config = dict(
    n_kv_head=3,
    rope_base=19000.0,
    init_std_down=0.0266,
    weight_decay=0.071,
    seq_len=512,
)
Each number is 50 + 10 x the weight over its row's rms, rounded and kept within 0 to 99. Layers, rows and columns count from 0. The size before them is the row's rms in percent of the matrix's.

# layer 3 MLP up, 256x96, rms 0.183, rows 216-238, columns 48-95
093:51 41 60 43 49 24 55 51 41 52 58 51 49 59 68 31 44 51 46 60 52 62 40 63 41 60 61 33 27 43 61 46 47 41 39 28 52 42 26 35 61 45 41 53 56 63 40 46
098:71 52 50 52 56 67 53 43 41 64 38 51 51 60 46 46 69 52 38 61 48 46 41 50 65 58 51 49 50 44 40 43 44 40 72 54 33 49 73 70 58 57 42 45 43 34 49 63
097:53 50 41 40 45 61 34 43 33 37 39 48 53 44 45 46 55 65 35 48 64 50 58 47 49 50 57 52 48 52 35 55 65 46 60 50 54 69 40 55 66 57 66 44 45 47 61 59
102:48 52 56 50 37 36 54 55 48 57 51 42 46 60 30 59 55 40 59 43 46 55 44 57 53 37 51 46 34 49 45 54 47 47 44 56 39 68 46 57 50 39 43 66 55 27 64 49
091:43 48 59 52 56 43 62 58 50 54 52 64 79 49 57 44 58 53 51 58 40 49 52 52 60 37 48 72 46 45 52 50 28 68 45 37 40 46 37 40 76 74 48 39 33 60 53 60
088:35 44 44 43 46 57 44 38 60 35 42 67 40 47 63 35 53 38 57 49 53 52 54 38 49 56 58 45 53 58 48 55 40 65 41 56 38 49 56 68 64 65 47 49 42 46 38 48
092:36 61 58 42 49 47 51 56 46 47 51 37 54 46 31 64 52 36 44 51 40 65 49 59 44 59 39 49 54 53 48 46 38 53 52 57 56 70 45 49 53 36 54 47 54 58 59 46
099:63 41 48 42 70 56 56 40 45 41 62 65 42 35 49 64 58 40 55 38 63 69 54 38 51 41 58 68 64 45 35 56 60 60 69 51 56 63 57 32 59 40 39 66 66 51 51 49
112:41 75 40 57 64 49 54 53 48 55 56 42 42 67 69 57 49 42 48 33 47 48 37 61 53 76 38 26 49 53 52 46 64 46 47 51 41 52 37 35 54 62 48 56 53 45 49 56
101:54 48 57 44 39 87 52 56 53 51 43 51 61 48 35 60 45 51 54 48 36 55 47 56 33 48 56 64 51 48 35 65 46 44 57 48 47 56 42 58 63 27 46 41 32 46 61 58
094:67 60 68 48 42 40 43 35 68 54 65 60 49 45 43 42 41 55 48 54 65 46 55 62 73 32 52 66 43 47 38 35 44 59 52 42 47 27 47 40 37 27 43 45 51 55 51 46
098:49 57 47 52 68 56 44 65 39 29 43 61 32 62 46 44 43 52 59 53 63 41 53 60 60 32 61 53 52 55 51 33 44 34 41 34 46 50 68 56 37 56 63 52 46 39 66 37
095:42 56 57 47 44 33 40 76 46 52 40 60 56 52 30 48 64 35 54 70 56 68 58 62 53 50 59 56 41 41 47 48 54 52 39 46 39 48 44 43 41 74 44 63 45 52 49 57
118:56 43 62 53 37 46 53 48 63 49 60 49 41 63 51 58 57 37 58 44 42 59 60 34 42 60 46 45 54 53 53 32 61 64 30 53 64 54 53 50 76 60 34 32 40 61 68 58
099:56 44 48 47 41 41 50 56 50 62 51 40 60 54 49 50 45 57 26 59 35 66 44 46 31 54 42 68 52 38 56 53 48 51 58 48 55 46 39 40 49 50 36 44 47 56 37 48
090:34 49 54 51 43 47 54 48 46 50 44 46 47 48 60 44 23 69 56 59 52 48 44 41 48 62 55 60 49 54 64 55 40 46 31 67 70 34 60 43 51 52 51 61 48 64 50 48
104:49 43 47 50 57 46 44 55 54 69 40 52 55 42 40 43 31 64 72 42 45 59 61 56 54 40 46 52 69 50 68 46 36 69 71 46 53 53 39 59 61 67 54 31 40 62 51 44
084:49 37 43 47 57 55 44 62 41 33 45 51 39 47 36 65 48 60 43 63 37 54 37 30 49 43 42 44 47 58 47 43 20 59 39 51 49 56 57 46 55 64 45 35 56 65 37 52
087:55 31 32 49 76 56 63 70 58 56 54 57 40 40 53 68 64 54 65 49 42 34 48 36 54 37 62 40 53 56 40 52 61 41 43 39 43 52 49 28 65 44 50 43 39 53 44 41
100:64 47 56 43 54 52 32 58 40 53 48 48 43 53 31 39 32 66 45 60 55 44 35 48 53 36 43 60 53 56 46 38 53 29 38 38 60 60 46 34 60 62 49 54 37 50 55 47
108:53 40 70 45 35 38 69 49 61 54 50 47 44 54 54 62 41 45 42 48 47 50 46 54 52 59 36 34 40 44 60 51 38 56 36 51 62 62 60 35 40 48 45 60 51 61 30 21
110:53 43 50 65 45 49 45 57 37 71 44 54 50 51 39 49 62 57 52 58 68 53 54 44 46 31 54 52 35 55 44 39 56 53 47 44 50 57 59 67 24 35 70 56 41 60 76 53
099:46 66 55 42 57 21 56 45 45 43 52 54 45 74 32 55 41 51 51 42 59 38 55 44 64 34 47 26 41 40 39 43 76 46 52 52 50 63 68 59 46 70 46 43 50 43 47 44
# layer 3 MLP down (transposed), 256x96, rms 0.182, rows 216-238, columns 48-95
094:48 47 41 46 55 73 40 42 29 60 30 59 48 24 46 68 42 36 39 45 44 63 41 39 48 52 42 45 69 43 56 53 51 31 65 64 46 54 44 69 34 48 49 56 50 60 54 49
103:48 61 52 46 47 27 42 40 49 36 38 38 47 39 54 64 59 59 64 66 37 29 51 68 40 39 46 34 46 39 47 41 57 52 55 36 60 54 52 41 57 50 39 51 44 44 67 45
109:41 67 33 58 56 58 39 40 33 36 39 45 42 69 32 60 62 55 48 53 45 43 47 48 38 59 45 43 66 35 49 55 40 28 49 42 34 63 66 57 43 55 56 59 52 30 43 48
108:72 54 50 49 56 53 47 35 43 48 34 45 55 39 51 25 49 42 66 50 62 49 45 46 36 54 53 52 75 45 55 39 50 38 48 54 34 57 43 59 40 42 57 55 45 43 51 21
095:33 35 50 30 32 43 41 56 48 53 39 44 58 46 43 54 58 41 43 54 54 61 51 44 71 44 45 46 41 49 51 50 63 67 54 50 50 62 44 49 47 42 40 56 39 61 46 63
072:70 61 37 52 42 44 47 56 34 57 56 33 49 59 49 55 51 43 57 55 46 48 42 44 51 51 55 53 42 55 55 62 24 40 48 48 43 55 50 41 53 41 57 49 43 42 77 54
103:58 39 56 45 57 48 57 57 62 49 37 45 52 61 51 47 54 57 47 62 47 47 74 56 67 40 54 55 52 41 57 41 42 55 50 69 43 53 47 55 40 54 67 74 49 60 52 56
096:53 49 58 51 58 45 55 45 51 42 60 58 56 56 54 71 57 39 61 61 39 61 47 49 43 50 23 67 24 46 55 47 48 56 74 51 55 62 64 22 57 46 64 53 44 45 54 64
111:53 40 33 38 49 23 48 41 43 48 45 53 43 51 42 39 41 31 48 57 58 56 38 37 26 42 49 54 47 66 51 59 48 42 54 47 62 54 62 58 33 45 42 58 44 63 51 39
105:46 59 63 19 40 44 51 43 44 50 36 58 42 49 47 44 60 56 41 60 35 57 67 56 46 55 50 49 47 39 47 46 61 38 59 43 31 57 53 48 54 63 69 48 37 41 37 67
104:53 46 43 46 59 50 55 62 45 34 42 52 48 50 47 53 55 52 46 57 43 39 53 55 65 38 40 78 47 39 52 49 63 44 50 37 57 57 50 70 48 59 37 44 61 32 56 47
099:33 42 64 47 47 58 35 38 25 62 51 60 34 44 62 45 47 55 50 62 69 51 57 65 49 49 57 53 58 53 47 37 35 45 37 70 51 44 54 48 46 57 47 59 47 43 49 45
105:41 55 48 29 57 45 47 47 57 35 33 48 60 26 41 50 46 57 49 38 26 47 50 60 58 46 52 56 43 50 43 57 60 69 57 48 28 44 36 66 51 57 32 37 61 51 45 53
116:71 27 49 52 54 47 43 31 45 46 51 65 62 40 44 62 61 47 64 51 53 52 59 41 64 64 31 49 41 35 43 48 49 57 53 50 35 42 41 53 49 47 52 48 20 60 58 35
086:42 57 50 46 59 65 59 41 44 43 52 55 36 47 53 45 45 53 67 39 61 50 66 59 74 32 55 34 53 45 47 46 60 51 48 54 41 51 52 60 58 57 52 58 41 57 65 63
085:52 33 60 41 44 52 46 45 77 58 46 41 54 49 48 51 47 60 27 56 24 41 62 46 50 37 59 52 61 49 63 52 63 60 56 52 50 60 32 45 50 56 37 51 68 61 45 57
100:52 30 42 40 23 42 66 44 56 45 49 56 40 51 62 66 36 58 51 47 60 41 65 43 47 53 65 60 56 37 64 49 49 54 54 41 43 58 47 48 66 46 53 50 53 66 62 44
092:47 58 56 48 32 40 52 33 54 48 54 58 45 46 47 45 52 55 37 59 54 40 58 59 36 54 56 50 53 46 45 50 61 52 33 54 34 47 63 19 58 41 38 54 54 35 49 41
104:54 47 52 57 46 46 33 48 46 57 34 43 59 35 54 55 28 56 55 49 50 64 47 58 39 65 40 54 64 55 51 49 43 52 51 68 44 59 62 62 47 34 43 50 58 55 55 59
106:62 40 55 47 55 60 52 35 60 65 29 30 49 68 50 45 52 46 63 35 57 65 67 49 49 44 34 56 47 45 40 47 43 56 49 58 47 49 49 40 46 32 46 48 57 60 55 27
102:66 45 64 53 59 66 54 64 49 50 61 52 38 49 56 53 67 48 59 77 59 68 57 41 65 41 37 41 53 44 47 40 53 23 49 53 56 58 45 52 58 52 55 60 36 60 55 43
111:50 49 66 59 62 38 42 38 56 42 45 37 42 65 58 49 48 47 45 42 44 57 48 68 55 48 39 45 63 44 49 41 58 54 58 36 39 48 60 46 48 54 39 41 45 55 74 37
097:59 45 56 51 40 62 35 45 51 43 60 50 60 47 35 39 63 60 44 55 58 52 44 58 47 42 60 57 57 52 55 58 65 44 43 52 46 57 32 63 36 42 56 34 48 69 56 51
# layer 3 MLP gate, 256x96, rms 0.187, rows 217-238, columns 48-95
113:47 37 62 31 40 50 55 54 54 55 53 61 41 64 47 50 44 42 45 30 46 51 48 47 59 48 58 61 54 54 52 59 52 48 37 57 56 48 48 69 49 43 53 43 58 42 28 57
099:48 50 39 33 58 58 44 32 43 46 39 49 47 45 44 61 32 40 57 38 39 73 46 53 50 43 51 48 48 50 42 54 59 53 51 64 37 59 44 47 53 55 31 44 54 54 55 56
113:32 61 40 31 65 54 53 42 58 42 57 44 62 49 48 51 42 51 63 40 41 35 67 63 40 45 49 48 35 61 46 68 48 49 55 62 47 54 43 45 55 54 57 42 51 42 50 64
082:45 55 53 42 41 45 38 34 45 67 53 52 50 59 46 64 66 65 60 51 75 62 61 39 42 48 51 65 54 45 43 57 56 50 48 62 48 20 34 50 57 48 36 44 49 62 51 50
070:41 53 41 38 48 51 61 42 46 47 61 36 61 42 56 51 38 32 49 61 48 60 37 35 41 54 46 60 44 64 61 60 39 55 35 66 45 73 50 44 53 45 59 50 46 59 60 50
107:51 51 52 42 41 54 57 57 50 38 57 62 59 54 46 62 44 50 55 42 48 37 49 57 51 13 44 29 41 59 53 58 46 38 49 54 53 52 68 46 37 46 51 52 52 65 55 68
098:47 45 61 54 47 61 46 62 70 48 46 47 45 29 56 52 39 76 59 38 61 51 62 35 50 43 62 57 56 34 51 60 42 48 82 43 57 55 42 50 49 38 65 45 52 63 64 49
091:58 60 43 31 51 31 47 58 76 33 58 61 48 50 40 46 27 34 50 50 47 44 49 40 57 68 41 46 41 63 48 37 53 51 53 52 77 61 37 51 27 46 52 56 35 56 44 39
093:55 35 53 43 52 35 48 58 55 50 59 33 52 51 41 47 45 43 40 47 70 57 47 49 73 37 37 44 50 57 46 44 51 46 39 52 48 41 49 61 40 47 48 69 52 51 43 34
098:34 49 55 56 34 37 40 55 46 65 63 47 49 57 53 41 48 51 45 43 27 46 49 71 50 58 50 51 59 36 57 47 56 50 44 52 52 65 37 47 63 48 59 77 56 62 52 45
107:65 41 47 65 34 48 38 50 40 53 52 60 60 68 69 61 41 52 50 46 62 41 41 39 58 58 36 61 46 51 75 53 45 37 62 35 56 45 57 48 51 41 32 64 64 59 38 56
097:41 74 67 38 53 40 59 50 57 53 43 44 54 37 69 51 31 54 37 28 31 48 49 40 55 46 35 52 43 45 32 64 45 68 42 49 38 51 38 63 63 34 32 54 42 43 56 38
111:69 54 44 57 55 71 63 50 35 43 56 39 45 37 54 57 46 41 42 55 59 70 43 51 62 32 39 50 53 70 42 49 50 35 53 60 40 71 54 58 43 56 39 58 51 60 50 38
108:59 46 43 34 36 47 45 52 38 38 45 48 45 50 30 42 53 40 61 53 45 49 63 57 49 43 36 56 52 41 58 62 42 45 37 55 50 46 64 41 66 49 56 35 64 59 45 62
083:44 54 68 65 51 44 78 47 60 69 47 45 50 48 47 35 49 52 28 49 58 52 47 59 56 32 54 60 56 45 40 57 46 46 62 43 53 59 61 47 51 56 40 48 64 70 57 57
103:52 41 32 56 24 58 52 59 45 54 62 48 38 51 61 38 28 54 56 30 54 46 52 70 46 56 42 66 40 42 46 27 44 45 57 39 61 40 49 44 70 36 40 62 37 84 54 66
079:49 63 42 44 60 30 63 47 46 72 42 60 58 50 48 48 54 55 53 68 40 48 47 56 55 47 49 49 64 42 51 61 56 46 59 56 43 55 51 39 47 47 32 41 66 63 46 62
096:50 34 49 60 57 65 34 31 40 53 39 60 62 56 52 52 45 67 25 39 57 54 69 45 32 50 56 50 59 40 41 59 47 59 46 53 37 46 65 54 70 40 61 28 42 51 49 47
101:51 53 62 56 49 51 66 47 63 57 46 52 41 78 63 59 39 45 44 48 45 58 59 54 46 45 50 52 52 58 48 46 52 51 48 43 65 41 51 43 37 44 49 30 38 55 49 40
105:56 69 58 57 34 58 55 40 71 61 44 51 70 28 43 50 45 47 50 53 60 38 47 52 64 60 65 42 61 42 64 57 49 54 65 51 64 45 28 42 49 37 35 31 49 56 41 54
104:48 46 55 56 54 57 48 45 45 59 47 65 59 64 44 54 44 64 46 32 43 52 57 49 48 58 46 32 61 42 46 64 40 56 62 36 33 48 55 52 50 56 48 40 43 48 51 56
103:59 49 36 48 43 44 55 57 51 35 34 49 45 68 45 51 59 57 28 58 50 56 59 30 66 42 48 54 42 44 50 55 42 63 50 48 57 50 59 41 46 67 51 42 50 52 46 51